Part of a small language model's weights.
Training: a variant of Adam for these matrices, 97M tokens, 5912 steps.
Each number is 128 + 32 x the weight over its row's rms, rounded and kept within 0 to 255. Layers, rows and columns count from 0. Numbers have three digits each. The size before them is the row's rms in percent of the matrix's.

# o: layer 9 attention output (transposed), 96x96, rms 0.115, rows 23-59, columns 0-95
# v: layer 9 attention value, 96x96, rms 0.114, rows 24-60, columns 0-95
# q: layer 9 attention query, 96x96, rms 0.0847, rows 32-63, columns 0-95
# k: layer 9 attention key, 96x96, rms 0.085, rows 32-63, columns 0-95
o23 059:128118146170147119141126123114152147142079097146153112102113109118104145152134110116142111121114124091169129090131037169155190145202083120140166123127073106115141096092172135150179186188170089124169049124120066112141135078111130147160169138183154137128097161132093132100164130116118133040
v24 075:099171068105139134179129122090097089088133097135131178153114195141128105118131140061142086125116116119121144180142123131108168111149157120106116156193180144111181096117088129107110133157133162140111162179159162091108155171173161100149029137109150081084126150124111110038140167140126120090
o24 061:107100116166161105133166136104100186140081116192139193166142216054109133156107125198143141085151151097118072145153149122085095148090133152102113108093133119132087162147165163171124124110152107178155182148129129174123096080111058111091067089102116153163144132111142107101124115117139109141
v25 065:115092154135048107074181080118081142134052079160144174115067138091122185099172137113160163105101150121158035099131130137170164128127112116118099173156130125135106152120136141166157092135075108137134132145140132090153160126136067144133130151163117125114112214075132149122153130143078164122
o25 055:162169091125169078138112185129106123148105137113125137140102127114140130122211095133145108150144135044143146114082135139146129182107100148154141138166096114077178120143164063129104115162133119154164098134175126185114062130104141082175161181162125080099157149151049160085164120114097132073
v26 065:144080098143193144072068106158153143136218121172118148132087127149128112125160131127115115133124141117126120130159103095103135089142145122089161118197074163076137126141088179141147189067174161100131083095136152096131081110148149104089134115094132090067082156154157144119094187175124110162
o26 057:065128165178148117085123142100135132102189154145150143135145145127175126092093158167078160123181191085094081183182206106109082096078106161135156116110164093147106115094112120098094099155173147119087153087082139074140119155120139120135120118163074111123123111113124179180077100125122152140
v27 071:129138121128168197082182116113127130107204185116099164171152177133133117165136148158151071148099144152137130124136105135150128095150160120032121133132179144159157154172151134153087131135120106137131074152166121125124147115196128101118111109117086100133120185147106081032097114071088100104
o27 059:132129097121075141101161096104112138123131123145133148129160186099144113096136093114108161102154129111203064090206190139103139119160114170078168133109141051076130104135141145137148085141142100101130086137088137160178133177111065143073149123094116097134170159090136137136143129122149201197
v28 076:166128121136130136121090048163103120141086092118171085104151060162102159084157160106116189040160155122125081133123152113149117127135101140159098197139087126130134091077143176086133107114092058099110164126096110146144117147151116097135165210145170170137161096103128154161149140164122110144
o28 068:108115139093162122207125142089121139149121127077098089084156080149143132183093138132118099123169206127086185182044104096154070156120155126124174127173116140141146114160122117099105153123083167117174094137153110108089088092125138111221140107183121105122131075156104144124145160136113130123
v29 067:115092118227090103127146150094143139209107143125130112130147204077122172086131159120106127104158114116121123142137111147128157114071085136144061141143094119193139153156128147126069145130135133100130144132122129068166181095205094127125142162093125198208154112147107153141096134124123098137
o29 052:157114151130169150166126135111137087103101144156108081147177102128094124105141110095114167238129078000104178127165127134134127085152202141105162160130091143116101143129173117093126133132084134072124117163134142071151144131114170122196102138132153110114139093153120130130128110102171149103
v30 075:088146196110124128081144159150155080124173166098127109172139105112115092113137141137152089193125102131135167105131085117165120136147149089038146071108078124126189145120150100164117146127171161118174053109105132106141176104132135086098129091097059127129104164081114086091147158121166137072
o30 067:116121093149138156069112086164162167102094112127189083112128188147136151098147108146148195127111092137143106077134191169177157147143125137147108126110122022105092089109140177121092120166171130101069125141096142139165135152114104135038149098099090156136131178105169098154106127118150132132
v31 068:122156142124078136098100135152100177156102167074124125141184097118126119155120153088110123089153100137143158129142119117092111160101073082163094102049168141125110093159171105100142121239133079145156157130112153099128059127093116129103117144173106155156152097171110128194079119141198123121
o31 058:090087154055075116143141083149109125193114128127138081125163109138127116146125120119133068187118056206041134122118137127118154096112180131128111123155119150083130136147115125113137144088052162097141148127171128117142204173171155113085142175111163127101140094176178134146118128091155138127
q32 025:131102110126181124137168107176170142120062065167161153144131195118169153107095143125141153140125123168100144122154131101177201131141085136115140167137183151073187133162153158107105139147115178108128158061139167123102160144123161097151201081138152139115128127131118200125161117157196130091
k32 024:112127144074077181111107140074081075081206114127100078129149117125082121161129111161132137118129125112170094103093141153113048115093160067111107120154122060150122163069097132159119145115108141088113128125138163144147085110125112109100080146135072096099193118148184050116122130144124150103
q33 028:090075179122100111099130134144142068089102060118160141156095182108158101115206110140108126148079110146155123160175105120142155162143069102101061163091124128095080115165101145146148134042148140134087122067098127084149122107123155076109153147149096136060131098118113080158122135115129100158
k33 029:125192115131103129120089096152104180111107183123101092157153110165092131130079100128134101137115108103126122122123138131136114040073170103147123101099113150193189147070175109127130165136152068132143116137124091177096084159119079156126059105080144096141089143095145119111164077108073185099
q34 045:130131109109127166139099088175146136085173123082111133157141124160112133159071085180063086114111132180116129153169173061132134106133095116107136159108129124118142143123082118106172087173108212123117120134050180134070136089123167110143150154087138057120129113093129187119128152172160115175
k34 046:071108062087057096124168171146139126126193083106144177063164104106090135128101160120082129172130108098107146115076081183135114119122153174117127078137162117151126169094121133155116168126165052135109110146155122131136147163097139119074150124128105189128154149115150068176174131081114130109
q35 036:069113146088120116123096123111168147144160106140098083102128136092061083085113140177076084154137213118154078122100106112077092136130124119177131116136130097167117155129081090177112083165098124169070080148115103155114126078158121100058113134119130150179128163125099095151125101069118077106
k35 041:130112142112129133077109114099175105115133126094111093180145151146111162111074044114082122127179079123149137082110117110110110131105116107150103149117172050136070115131119115137176101236129156096106087151083162104109142120130151149130193102160092114135165106197097125131136147142144054148
q36 045:092122169090132123092140083093193157143152091109094068158129134113106090110107075168111122092153174136163119120101108138143057128165138144170153168175163096162153154128104102135139095135086145198064086140095126144090147097148187137114139176107134078152180150169081159161129126173101113165
k36 042:157170139175112095148130112095090050076084125113162094111146087178112115088125176124147113168101086176134094179117195151119094164138115112112135179109123133162166118125142136107119115103069115142155152108123086142161122122099065163122085106145124125150052095047110136088103100088092081115
q37 057:165116123118160137140101175164141140155065146138136144168116122147088169164144125127167114068173176074091073122132104083181175102092114102129097085143123124090068073115142129117109118174157126061168136193136146123122133097137123107175151106142082113089145090131120086109105182133153208083
k37 082:070113089132120108116146140114051122139122042144149162107131054072109165160144188151183140100140161156100101203085157117172139110137127146098115118185096197067127148135136118108126145079141110130137167043148127185147107150087141133121133128130156129085148097107133099097101134137126148104
q38 118:094149090166116126092093163072073080153150150137140163178110095116085109132131139089138155151136161187103124114081138124151218131117100104128116090139129151165194120148174069100092109126143158145131094116111077123083136104147212169103095090139109132093120112157058122104089126160098156085
k38 115:139146128125150095058132108130154122174195112116084165173126072103130094117124174096138087150136144163099092156102196146151204105080132142106124105141127145230136126095134105106129119176100119087152155122152140181080072101147168101094150122154118140129131121152156118055107117100073137161
q39 107:135169143107123101178107179086120158114078099173116145129192128100182188134140104104120176079094124160152131145121097135156084164104175124073153095137156131180135101111114083156160077162120064150142145105071168098176178128130154159129118169155106144067171116127128148090107115110075176106
k39 117:184140144134145122158129180082123109149135146105119145147143092122177130045100112120068162153187136199117181168119097149147105153126143091172082171179173171170142148122098100107184113107151062097135106104045114105116104130124116125139093115132135182090125102126110150142090153168069113117
q40 122:142156140150134164054115151136137115181095115131080140126106157087148147154167143167120093078130143158136118110141092170180115130088058085122108064123125112128080096122177125169086131110142128129200118108137172064155032148161053141140138127100128130141149098181109149155179100111116126152
k40 123:138118155165139174110119140152119083171046140134142153185106156114092144107137174144156066030169112172164113168123061128119097136130047131124132111155127105139158128122143121153059121124144128138177207118119164105076120073116121124133112067156090113096132150131098141133138108130111068125
q41 123:100138096085138061092146101083157169129153141116115225117159141085169147144148153182162121074183120143147131142161133147080177092141114100094094104127139170159172172168118136162162093096125092150129073105120103121162191140127097079156135139145116091185101098093117161131096082095114093147
k41 118:092137134133182113107132128075095132169111123112132155109178082104172143229075123152152123065135154145125143165198109146075136173096149136106115165153178172157112136127112134130118164080141193160140107097076083107099221134144111129061137137137119102158096127147160134112117140085116129121
q42 124:091154105090105140104138172131100137167127115163164191137044106145141127161090150071090126139135130121130180091127114114168086131127183175167125119121071115091135135186093147129120153099167154082181095107145128124146189222139125089120124100091145178102150095113118099149178098176114136170
k42 126:119085129161110163148202135102114061190101124127161164158134133151107125154115092101133124068170128072113182130092212075090136134101142176114095093096118107098150110139130108180168128121101123061104127076156188130173131198109164147109169158131154145099137105125084087118133106134120099133
q43 118:129107113104169138146128135142074129149117130096041089065108077112172186117129107145077119145108122129140140147110126115144125105080131111148130101167174100141120147168154125161132129124158073147155104144176068127079172111122153134111154157126137123052072177110205153102141057186188126134
k43 124:142089115079186141132074149138080137122078138095119085141096122174138162181115114141097103145115117139117160199105105142139156184087122123128139107190161033091131141141100082134108128162064086112118108141198127111139183122107130147118158139115136106162150147123121148084069157179124186082
q44 120:143137176172155097174149130154102146134121132103100211096108108138120116174109143151126138103119176113102134091151117117104085095166113177098056136128144111161092147076115052101094144148115135115092171133146151138211092125132118133089153038147166146166114177116120133161111093180183146090
k44 120:131147161202114157111121125135127147104221127131174159080138118123172146089051161085136107099128184077122105133094119125103122154149076131078138098126106135146154165102130106124090155119185130209134112131208125161175094160141079122124131123137112146160156149124090167136057108164144133093
q45 122:109145166099152140078137159087134098133123096088123133100142126145157215158149097105177099127085154132135123051087130151122089158120140213131104073116159129112101030107148147156161106120110132129093046092133089146161137158089144166115111122137152159076134087113146151138121131110185178143
k45 123:134172139196180088135142148093112076147087133129156131159166199149150093070118071118168044172125119137127100163155119104153106124127088186123115094167149148068116133142105080123177134149134118130145061137160118161128116171080102125133135150161074134116169146154121070146075127138109119182
q46 121:178139192114123114161158112119103124092112157081063094154170102142105114090155131155117162092100092188179101138134146135087102159172152155097128105146150116118162158124077129134142163144150244118149119135073162138131134138147162125130161102072163130065128043122142155116122136136126081083
k46 112:160092169113129143163100174112118125116175105121112121153160087189120120089160074094091065097117073207193133071129123204127103120098097101136129180155150132130121139150149061084126103107153195097135106111123191135133098140153145113058141130101151096159120099093151160155128118137163130110
q47 128:177152057088144125142133163134129184076141100103151126140198093150129167141128113096106150137108120135155072149151138104122111168214096125104161099093150111144144113224126150074111095157132110134157101185130119137078056130095102137127192090146146099143156140169080126136143091121110170158
k47 121:142103146166178124146118122076162173140099117099101144100161136109074145142150149085100165190085083062146184167161132156118123160135146162078165137159091133158108155133184123097066096143122156086121055151091159122104065117088161135135119103178104109111137103171084133143180078143110115103
q48 122:127128111088131179097092111120110132197143012132101154153138109204172098138126164144082163161083179095144155114158116126145100160133048153111155123170148175117116142045087183125147066088087116177148143106125109108133123114152125145096147133137152136156135123108106131114112169156100120117
k48 118:136136155113116097102176082149118126099112088132141106123142094171117121050147171112118111125082209161124133196113102089107116116124172075164152118115077150087153184110111173085134086092109183091129102140110192103163172095081092127087111138163140125082121168143082101163093154092128140099
q49 117:129196135119083184178179115147148116158127120089133160082150129121146138146150111143099107128141121117145146140072158096121141136141148064095087149098149141104176100188114068141112095125113144107164218144131042151152115107076114091154130091174128065132190074137131127187146122156121156123
k49 124:046159121121100206174113157165106121156137148147156137146171091146169079108122140167098196148119087096129112142130145126110138105095127123077107116157104143099078114080106114136077097137152118182165110113144097135148169093126162120099165143139073080035135076160116163119188122152111168148
q50 123:124105145054120112121154137219138188151094117116074089146134176174088120101129161095152101100115136182148123208071099102133150128143157161084118156129094151095150133126140123131132109166112080132120103112121093131153113119159114183146062099131124160161095096122100088176133052147182112169
k50 129:115174119213108139086115120146112133158069133130124103115193158143106127152095121090137129134145123195112123119120126109156143109025175137120153140159109138102135202144096128179081170131130135208090091114094125154139097121205131123176127118124141132097141073080135058161123109148134110144
q51 126:117119101067116134136165118201177090127125131129112127123181080137140145136155156143128080047101108145086065096111164094120112136156108114129120097115076120135160155109093172185123222056110126091165113131100124183128120117119202168092158146158142153147096156171119165126104158155152134118
k51 122:129072122118108189160132129100109130127106097158094176120173121171089123101148149111111106133077068153112083128131075157150184119178130119102206099108141147146153190098155088156154143096101112170188086190084124166144131118108132112074104178120143087195131059146156139129111143109114117148
q52 121:101134174142142119151158157138106171098135143186162118100096169145154101120124146110084107122131154132136104092107182185157146118142127126126082089103136207067069168177140096141140176073061102071124096125125130077103168071138149201131157120110172118107141187149115146126156092109078135122
k52 130:135100180126167148166151128129207194133098102134165113111121159126172124139097142192114153106147113149175149132068181106159172112158094129036124112136194187130142105112130134138122116167043106187102104127124171078110089108142091108117086114144139135172117087136133107123110154097109126085
q53 121:129238122147182145128152143170135102090129162096141066138146133100131112119075143150136061122122144134140173119164143114119142138072168120171153164146152136111106149129118144103094159112114057147096145131052087164177101125126182134112191114068068119196088111097103147146142109120130144109
k53 122:075198137144198160040164176124098149100160143172112143120177140108131122114159139157093116129110117119143103136114103123119124121108130158159214112080158077143118085104164150098149089175082125093114163126102137137185096141117129103121131105103163065155130088074122188177119146090087137094
q54 126:133093083208178212099178136154124168153085134115102117076124114094134091095093131173111061118127075144105089090099140134158156107120150126105219092125109135108139129119135154150152078131167119105079124144138160100149139156092082146113132119141156178099102125138119089118133123186048129094
k54 125:070119129145122183129053120120138161136051104131128177156149122105115133145137150148166145139113088156106158121068126103102113070161111147082162114133110072153100135140147141113250132081176102102123113124121129102149171097188170150130118052155180145114149180130132120117117139163163121138
q55 118:102140147171080145141145132120093130134167173115154124149149153115113175126172156121104133083119104142099094147147130093191072128146184071140130114085184187209062152088151124164143143159091100131095125119137141141123116144138101110104125124097131157058133142126092094081091181082191156197
k55 121:165119116107140184147156171134104152139130136103121155143132106065086143079114142163137154128089134127097156130158143112163092116191150099155075123095137196146082155140127133176191154182126082124093209153129096106105138201092077133151119055105100098144105109144132080158139108169176137165
q56 124:122124093097171120123156107084080153153137121120090119125116126172141093113127149125112160121173108116119120115155169094166155096180154133053068183177121148138141040108160187144114114135110099151148188217138164091152105178176190109117155128113118137109154164139135151134103087077149152169
k56 120:159095144158168186095103128162138108165098148101113095065107082154150190095114169104139077151094093092109122148096122142158154109102089132167107159110185176118186070105101136125101139118107164074108147137090141081148177185164156105139143093154145091126151124134065132163107090094196138147
q57 128:149117108069079120135147130123067136105151159121107092148184089125164105165094150123150064127119159107136143154110118090088133078100125143146144125149091161178155147123193090117104081098129127106137103145137165113166148172178084158150102190072189082081178155131115083157174101112097192138
k57 123:130198091087083165143144143143137100114146149090110124099140095125123141195128114139149058106110145075154206100076079082131110127131101162158159121155110213191095132135106089114123131100096132140106123138148179111149118122128132126208208108123097175136144139125139065130123136145070129148
q58 107:124150153086159106092173117116152108143097140186148079127081083114124085143145107117169122125085149082167084067089105107086115063152149095111124133107178112147199096108092109146121098134129124122112124192143150150145153143159072105118079121221091141108160139098140154080183107148103173095
k58 108:132131179118113149127108171064123058101161173161181087111120055112129095148149122097152118178128143087128114116117100091121154114144084128138121158174132131144072072115078121177140155102180115163173044201106099156093160092149178125188132158156143170114135142153142139143126127104128141094
q59 115:098072200095144130145181171093135157093115105132153146115098084138151180117176110147140113120114092123138127096121170131126147130121160140157169165132090096134076136112139121124160115143136135154189078127166187165175097093100207087151135124103047137124098162062048109150126097110103097122
k59 114:168104080171155102181156153103132129100090048163144150107097111171114180182118061199149137119155109132122106114112114129162121175058069133119130167128093140175153134107148146120189139165141127091163115101113046187181110136153145098149094111122130098140129178132106105156156099113147107120
q60 118:176127127154095130120104126184116120099133046161070136075107148131135152147113072148131132131117107173169136108166171166079159142170187102133155073050116135163135095099175140110131096110085147144146185119096078111118166158155127143140091156099089062114142147140093112161114202139141127089
k60 122:139179137092109106143192157116119163116087110123121081124098146070124125183086094149136084148121068195178112103161110173075176139193130105084079122124086109137097115096133149048094109159132140137126161200129140168127148127166158153089127152137142110048132152111137121144087133134134160164
q61 127:108091069220145093124030102142106142105178126129142119122158175118119095137144062121093148050148133103179154154078131117140111113154151138134130132168138173169145095136162148140119134175115156150200122135104143170143208114095122117094119094101205158162130155136114121159127127130124149126
k61 126:183166094162131169142138093121177172163124089082153081132157156094116129139161108123189063109131124085123168135075125150127169140162205135202126152127123150077104088108132095115125159152132110179138120120120094175084111139128085117066169090117140176091146153110104205093168117124146118115
q62 122:123146150061144105135152156132162068136120146157121190117103211117121126149137083144060184120105151101116096152179151078139123106096093132085161164088172123137139149117170124152095136142148116127139088136067182159158133133073110192101066121131145129126095167116151103125175162153118207157
k62 122:143091110173125200130173101109111100050092110147160115156121101083121102123089118080130076118148201063185134145157127106166189124139161090098175146130173093117149110089149154117104128127170088133090105085094150119159121122087084185155115099103123148148097121143168121153134146136121199175
q63 124:111065145173163181147181129098134171111144138127142138155140141115129158140097110191178156138095183140128135118115122113077133080061131185157118106133122203144158073151076136165081160129141080147122178148157138119036104141092133143094145081115136112107099085117164095144157160116086092159
k63 125:066114151075115119187057137118110190083126138119156122121132157157149117109160126149143066143131177089064109145051204116096099166127169186188128102134189142130135114142144136132087109098201134103140157128090172149166114148130109136139147122149081101118127129146155102145088148151098104175
v32 143:115059115122149099071150199149097117132155179031145070133130168148128138142091080156124102115136110117123108167139157106127150110139101127176186166119106162193102145104162129136133107066113159125120065103153122068127117087150097108116095120115162114045146102107173151157123098109168147139
o32 143:113196112103119152174119150147073130101066063161151144137119160099099105130126176149110155090123115099119138087076155132079118111137102127167063059144163169114161150116113150119101149190139127120159169107135088194152143087040113150160161155162140131173144147129072112077146134170117125121
v33 134:158102147126150155102109150168066138175159117057098102085135097128092112116159086191144145151123148156115124080134144135093185071144068141131157200144120073139136140086111140135138111127160086162135155130121098123152061132093109184136149178184105112117051149145114112174128121154101068095
o33 147:153106052139100090104124069134152161166093103143111152205130116151137089121133174102060120147096118168132170143167137177153151146106173132149061102113158156122150135119094146131122183083094146148146135121121092145101104100131132146152074146094192111206099057093131084131168142104145165151
v34 134:106106128156124170140115158103164155127070091116180197109159145130157136137141160057132128104127138152149093056116125123095066126089131061193153113093147125149136125135132131099125146143069092155108132184138105141079118106054155166146172209099133075091125156177141098133098130122117129079
o34 151:137099148150134106140128090161103147108152139123145164206068128102130106084058125126172147156133100129087145142131117144175140166189109155063138118117091121147176086133118194112104112068160149124173135151107157175144112102173114057154068101148044111137112152152120144122193099152130092130
v35 134:131125157122112142148078106159166149146167131170140160184070160146151047126120095099127124140120110116123136211141117109115133162149156151116122171161092139193135164089084144100091172079099121087115176145162105122117146082126169120118102118065154106174141084130041132171110178074122119145
o35 139:098156170183154108159151100154136122079115153112099082141106103120130222089125099149119135054116140130155121096119110089105167129152165170159130092123116095140123146149109106143214163179161138133189095116182108131131149167088111181087044125120110118085120133135128137083156100071150128087
v36 145:125123206149067067116146122132075141067078162143094122144176090109147216142143163159149105157126162130130119114151143133165113098139201120121098081119123095161073146111089084145115181185122084113186101092121152079145101135157165115127160140095173133120132107145132151114131091085176114119
o36 153:128113093109151113087134169133110082170127063091171177076101123113197132077152122165097100133114118153105091181110122083134132133085076142164141115162106193108141134162097140064147065134114144083184096148160157127161106172120184123098166125149120118126095144094170212147121128125104152148
v37 144:160108154174092113097093099159189078107187099166112129102126170098109148167138103123152117157128132126131151206128120131056149152129126124150122133152129089128071083084162095157175141109110139101122146094128128034178131141075110119138061167134090126044144104149168137157097140171137122155
o37 146:135099085145112130131171129148104122104149139098129126189153108179148130091168170147128168077163102090108115045046071174099134156146127126129125120160097180111099173168094089140081075167119163122131127165110153143134146080149129137081126127105224079171123147157089133139095088120124121146
v38 139:077132103102131127166157144143102056107078117147122140145082163144144132131153189125110094109107118141109116100162141147138095153125160164134114146148187133122112166015131145141163127082135164103068067141157101167134051066138128091130175076153105142103121065144134130131116089152180151104
o38 149:125123085163133120147059152108138168099178122130166110103066136135143098064102142108153133146159136145192117113106164090126154036120131100131118071181132142106110153116165116135088188115153155137183159147159117087081174144050066106141166129119110145146123200161105162118122106092128141138
v39 132:107089156149184109195183105071104134102101227106154154135138148101123092105132098147132177145171128122126082116120104103092125060081147132142138209111126106093188173096151083091121141131123128106093156176117176117100150160176147086114167111110108136148148168104145113140162162129113177102
o39 135:167141127050121128205127080131120086159164086115132121117126079107097114168153045120168086137084138111154141158122147138180156131177102150099192121113181120167142126115130071150118163095114152125188079090129086202118162117110141147193142140118114078103151146139084125137089130125101154126
v40 137:138151109153085139106098170157026155126124160143147144075113142137152107127131081124068102125187147151141181160138129119144199066164145113130100126111096152135134094153190087141117055060110135112118126132119144189097149128139142141116081108123061118186160170135101109119171084130144102099
o40 144:122117100088185171078147122110160100111117120137139123107107116105133140146116153113106135124188164123123167156110189170077052168143100122137187126038161124125099123134034130137115201095199137159096126094150110135110095116122144134123108147169146181101150105162097153069105105167130114153
v41 141:126162180161168083179147114132142141166165126054118089073086135121109125138097181135108103138065145138129151067125165091136158099141075125134136085143138081123145153159147116115116162143153118115152120145133099167135174117051160089126121046087190110118079085171144149150176137151077121153
o41 141:138098125110094093091110143216129095130082140164123152130189088162143095096109136152105130110116111124162155145129068156147139076164134120161110129122125092099198134117084117165113076127091151151144141059111112085137094133173101168152177170155057143107115164135175102098140182086183115175
v42 139:108103091091138110117127155187166173098148141096131106133110082138126123068109124116111130083148119124123129134174129129142109093100134108131106175180082141124106104135186174148141188173128100179191046099127159053171120164134120159111205133137166102114138156096104134129102073126055137172
o42 150:130120119127176135135109149132085150092055115167170111099179124097029117128179134127102149135130116136088098097183135123138141171122103136168048099114070119141135119138136134128165114080133091126126140158052171172124146136140129136180153162146130108088097132083130181184151112149174195091
v43 156:160107094133106088130115115159112121128065116110151183096100133127107064092122066147124153084110127135144154156103105136166125081153142117138192135170087147193116067142107153148103167177165162150083132136119134126207093169129142102130126155149122135072160078137177151028087142119157127112
o43 156:061174149140065130066169100133162125135185094109116102147123123084133130202141145101124191137119078148136147103158117144065121168164111107128095024158112112137086098116176148084118086108134129142124159129163140131102126154120206163133158158100112110159118167128088140166107087169123109141
v44 136:157106157116072178125173132069094171117080092087155098186118136130144157130106150113157148178090138151092151138158107135130125162111103156157157116166100148070142064127079157095166085128174156133104143094147095098150113106184150151119159135073069116163182080140147123105141150065132072087
o44 151:130171150152156142148106109155197134135124148136099182086002152143047116129134089094107097142089138122107152132122091131107132115126103133143133090149124102151156188091147143079130134166092117158132119182172147089107110156185129125104112140091155127178107129136160130049110080185112146160
v45 136:137141098091142148117108208151064153091087141122130187153085133103136143151176094124124118184131153139124126074129155136127129098131085148126110088114093139141188149135103116137107164100120159124093122121108071128139078105073054226079136132165197147099175104119087153162175149099114129138
o45 143:118121129145085105147108096123156149122119110125058137108111151154142118143162187118105157102208194129107146130139153129125108076129129101083107123111173196158150167095081126035182162105124116077166136134193176130134129150130135121134133126201072094120119153067109079105148142120161150087
v46 151:172159077151106158116146164138191116105161156154105089166094100058093123143130142163140122141115113151104158168142161124113083098072114137153103070128138112128158167101152138125109061080145111154142067115133124152096127217180121108130143142223168097141133106144148134145159184120180115084
o46 168:090121095109129109166127175080174102130110177126088168056135180117162176113089098145114128114116135158155139102103150180200188100135093100087095184110101114105134173128133185143107164095083102090110122119123194152099152092081131161110146154122160115190101113112150155087111134177142084105
v47 149:123183167149079107164108095113105175145101148111136115107128129122128099097094059144107139113134151131146120146151105109132094129133123130147169153131150096138182126038138090124136216125115137094136187043126114122074086112125148112113176167205197121169133129153094091083139185122163153121
o47 159:122138059114136153126212157114129101117161115130158135118133090196132161093174124100125101170067093129149147114140144103098148109182187154094073127101115124170150124115092108075148153075138158116088064167192127163114104181099123165162087143109059083125149165140139180129123145128119098136
v48 140:138087166130198141081153109134194110162098182121130106090142168146090105130093168140107102135127118108125123067120165141144127174104051103141137122162078166150082177103081138129165118121139139116139151073124116152148131178107125194132136164113092114111121145085187166077124220164146102115
o48 151:129189127165102139161098122126132152187086096084171122091146087149114133088133144170109196083114083084129148118129106145147137109153112125112153126188182114118169106143178162151104101086119063072097174148132108126065118117154161127132113113124168154155153122126130018135139195144095101121
v49 142:133091178107116164108157143163102134140157089059106168120073095138155098102148090166146163130103126124131193156134130159074104083107158124098142137174150092102169094105125160130110152168140111135119120131110148235143151141135118148160110095127073188176180127070105109098078177115095081145
o49 145:159094150094150058111151027100201144135124146066151094146194171117099117170179101100117083130141123140149133145165066158106161163141109065152136122113109098140122146090114154141151143148092085096117136163163129103107104154098098115173114108068163133143166162148138131110156081121164179141
v50 148:141110098151141136086149135148122150130144145150096154186168091144129086146128149158088144128169116138139094165087143138126106166182103151123139176114128148080115119093159150086084163094130122140154049151120097030112087176153128127174121134050143126109112157106098089023143166152158153161
o50 156:129129169095086134199151129109108116134194135154115170096103121134111127093188162168159102158104136146155078125164080140108136152052123150167122110148145122125151131137094149163129107107158104108123161133073116195107178149094124162118075107100108204137164056101093144164103088093129077070
v51 150:128104126106140163121134087145113106081133183044118114112163108147093151122097136167163195171152123134153045143124100132137181188120174134109137120079112129099052094116090057109145130124166170107162143100152138119082116134164124134154118142149212134155147123123115124162162120145052088120
o51 169:074111149099178101127149143114069142163109108128171169143092182145134143143215092162117059116102087134091169094175133177157132095099157203143122148139214133136083149126114129093099124195127132122099090105113134111102122116164167110156133137101135092108115103128117099104109179056103147111
v52 146:151164237095111132169104164107171116130091100121115141140167131094166144157134193115100121186166119132123109174146125115096167074102076109145155160131111094165173104118140118136158107121144127146110137157150152131081110202141091056114082131065148088126145162088125101090163121113090076153
o52 153:090104092144122142154137039115113139118172106172110179133127099093087203087162062137097159116137144136107148167106071120146109142131117118170164146086144130133105142185136115083095134093073125131124151110082152184178131124138069117158102161156159148124160153122140125065074119129166110207
v53 152:138147138122080148124122178154145173128154093151145092094081069164107110125125099113144094111136126131102060127160150138137127129138120162134214098096124146085124182129160108104137191192081137058112134143109120071111178131151109088146074114113086172083159116173129157086166120172062102106
o53 170:104155165105187126134153139136135096149091088150141141146114220119165078094170152167160097080129131110168103118148067165089089079151140080096077137139108081195144116153134070151130143104121123174112149155113121101159130143118106120107116152187128082118096104166116079168119070157147101194
v54 148:172124107164139110144167143116156165113096090139108136072102052088146078135108086129133108136149118133162043171116094121094118131123171133154117109111148078116188145122072145183149085090125142125137164154145131106142108088073117065177185076159165129141160076109184124096153104182137140141
o54 157:103135124077107130115112133135151075112228120147114137149162159105111156104115175158132081121130091142095164122122139165135156123098106120040097127148096158123114090154151156081107125158103205168106177090123121150093103204151061144095160125131139095115127163190129109149082135089104181096
v55 145:116111163117129119117117183120130122176171153099142110124059158138110166178127130097133149101123122139111080132127141121095165163180146099106103161120082097055176185157114133106167094102124081123155101101105101070157120105118122068164194074121089155150202134113149131200123112063108129161
o55 143:157105133144119167123109122132137130124093177110133132128207161122104051107104097163158111097082123120094138161088107103160119079096109168132093093125185119105161176125106100124177165166131108151146157163141093223130088120163082158061149094096129118078100094176125123116130099148177192122
v56 141:126162173163102153103157139157140156127043150163131145050081095153139054091113192147078083171186139112088149127140118117120160143139103149129085181121152090130067135154151160114148170097105161103124081085140129147097105112082125155100186114056140102135145144136157127103150148159139092122
o56 148:109115123115128137161113152113151154125152105157193128113109083142057135078102128207107093097184123110177196159139100149121046124147124113138138139133099159150177140128097097141087119050199114115104164130118122114079123180139139158107063190143153135098136178081105134119119132086130157143
v57 140:126112142084099149113207111157127142073121166071148125148195137121159138134171093156118137131145124106132067151118119118086139142108070113125134082179141145147184134223192114158154171078125109103058129142119070148115126060138169124101117124171107131095135131092115164124117135115176146179
o57 150:153164153081134084179085136123075125166129126140149129163177086148076150149128119113152173139155108169132170108089154129092111075120081091135120159105150159193076125089039129092119132165098132111160068137138164138151120180093099124087155122133139186130123169123109083178148084187107100123
v58 138:119086154206088123207179170133115120156152126188110088121152129116128114146109114149165158143128110137100188137117108142165141083110110156162167173057189104116058157198085117100106125112138148084114157127145148106116126112102125115113193142193101126125077130110112140124065150079151136145
o58 144:185105075114102093100138177135159163148152132152127157149146091049137127186110136143117045101142140077180135155127132086107135187140152136089118150183125120127132105092175091134100171218101106133176115150106113141116108114121143172114053145075095102163101134084169122149124131155107092130
v59 155:143116187133130114186143117161031085172168077110110071125161137133121116174127117084136142192163121115150113123126133113138094166132073119191189068112181172142132114098114193127120119139117147164152110110133113083125113119165105126103103037140170114117155119096108134084107174142103141155
o59 155:110114040161081167157166104119130099109142081147116169116140171149084117148107153121109118111127125152143120136105111125035177136129166118160122143148103083165153153147140153149142119233099141093128140160072149134123127189126134080190145103154085150093115125128146047102104168131128071129
v60 146:110120163089146141083125192218151137131085128139102111137166079164132160134044072062140154094089156141127115137120138101091069149191147156101152130130106140159155080147090103103095137119113116147173134117116112193102101145069154120157082109118127142126120166126194122111163124078174154133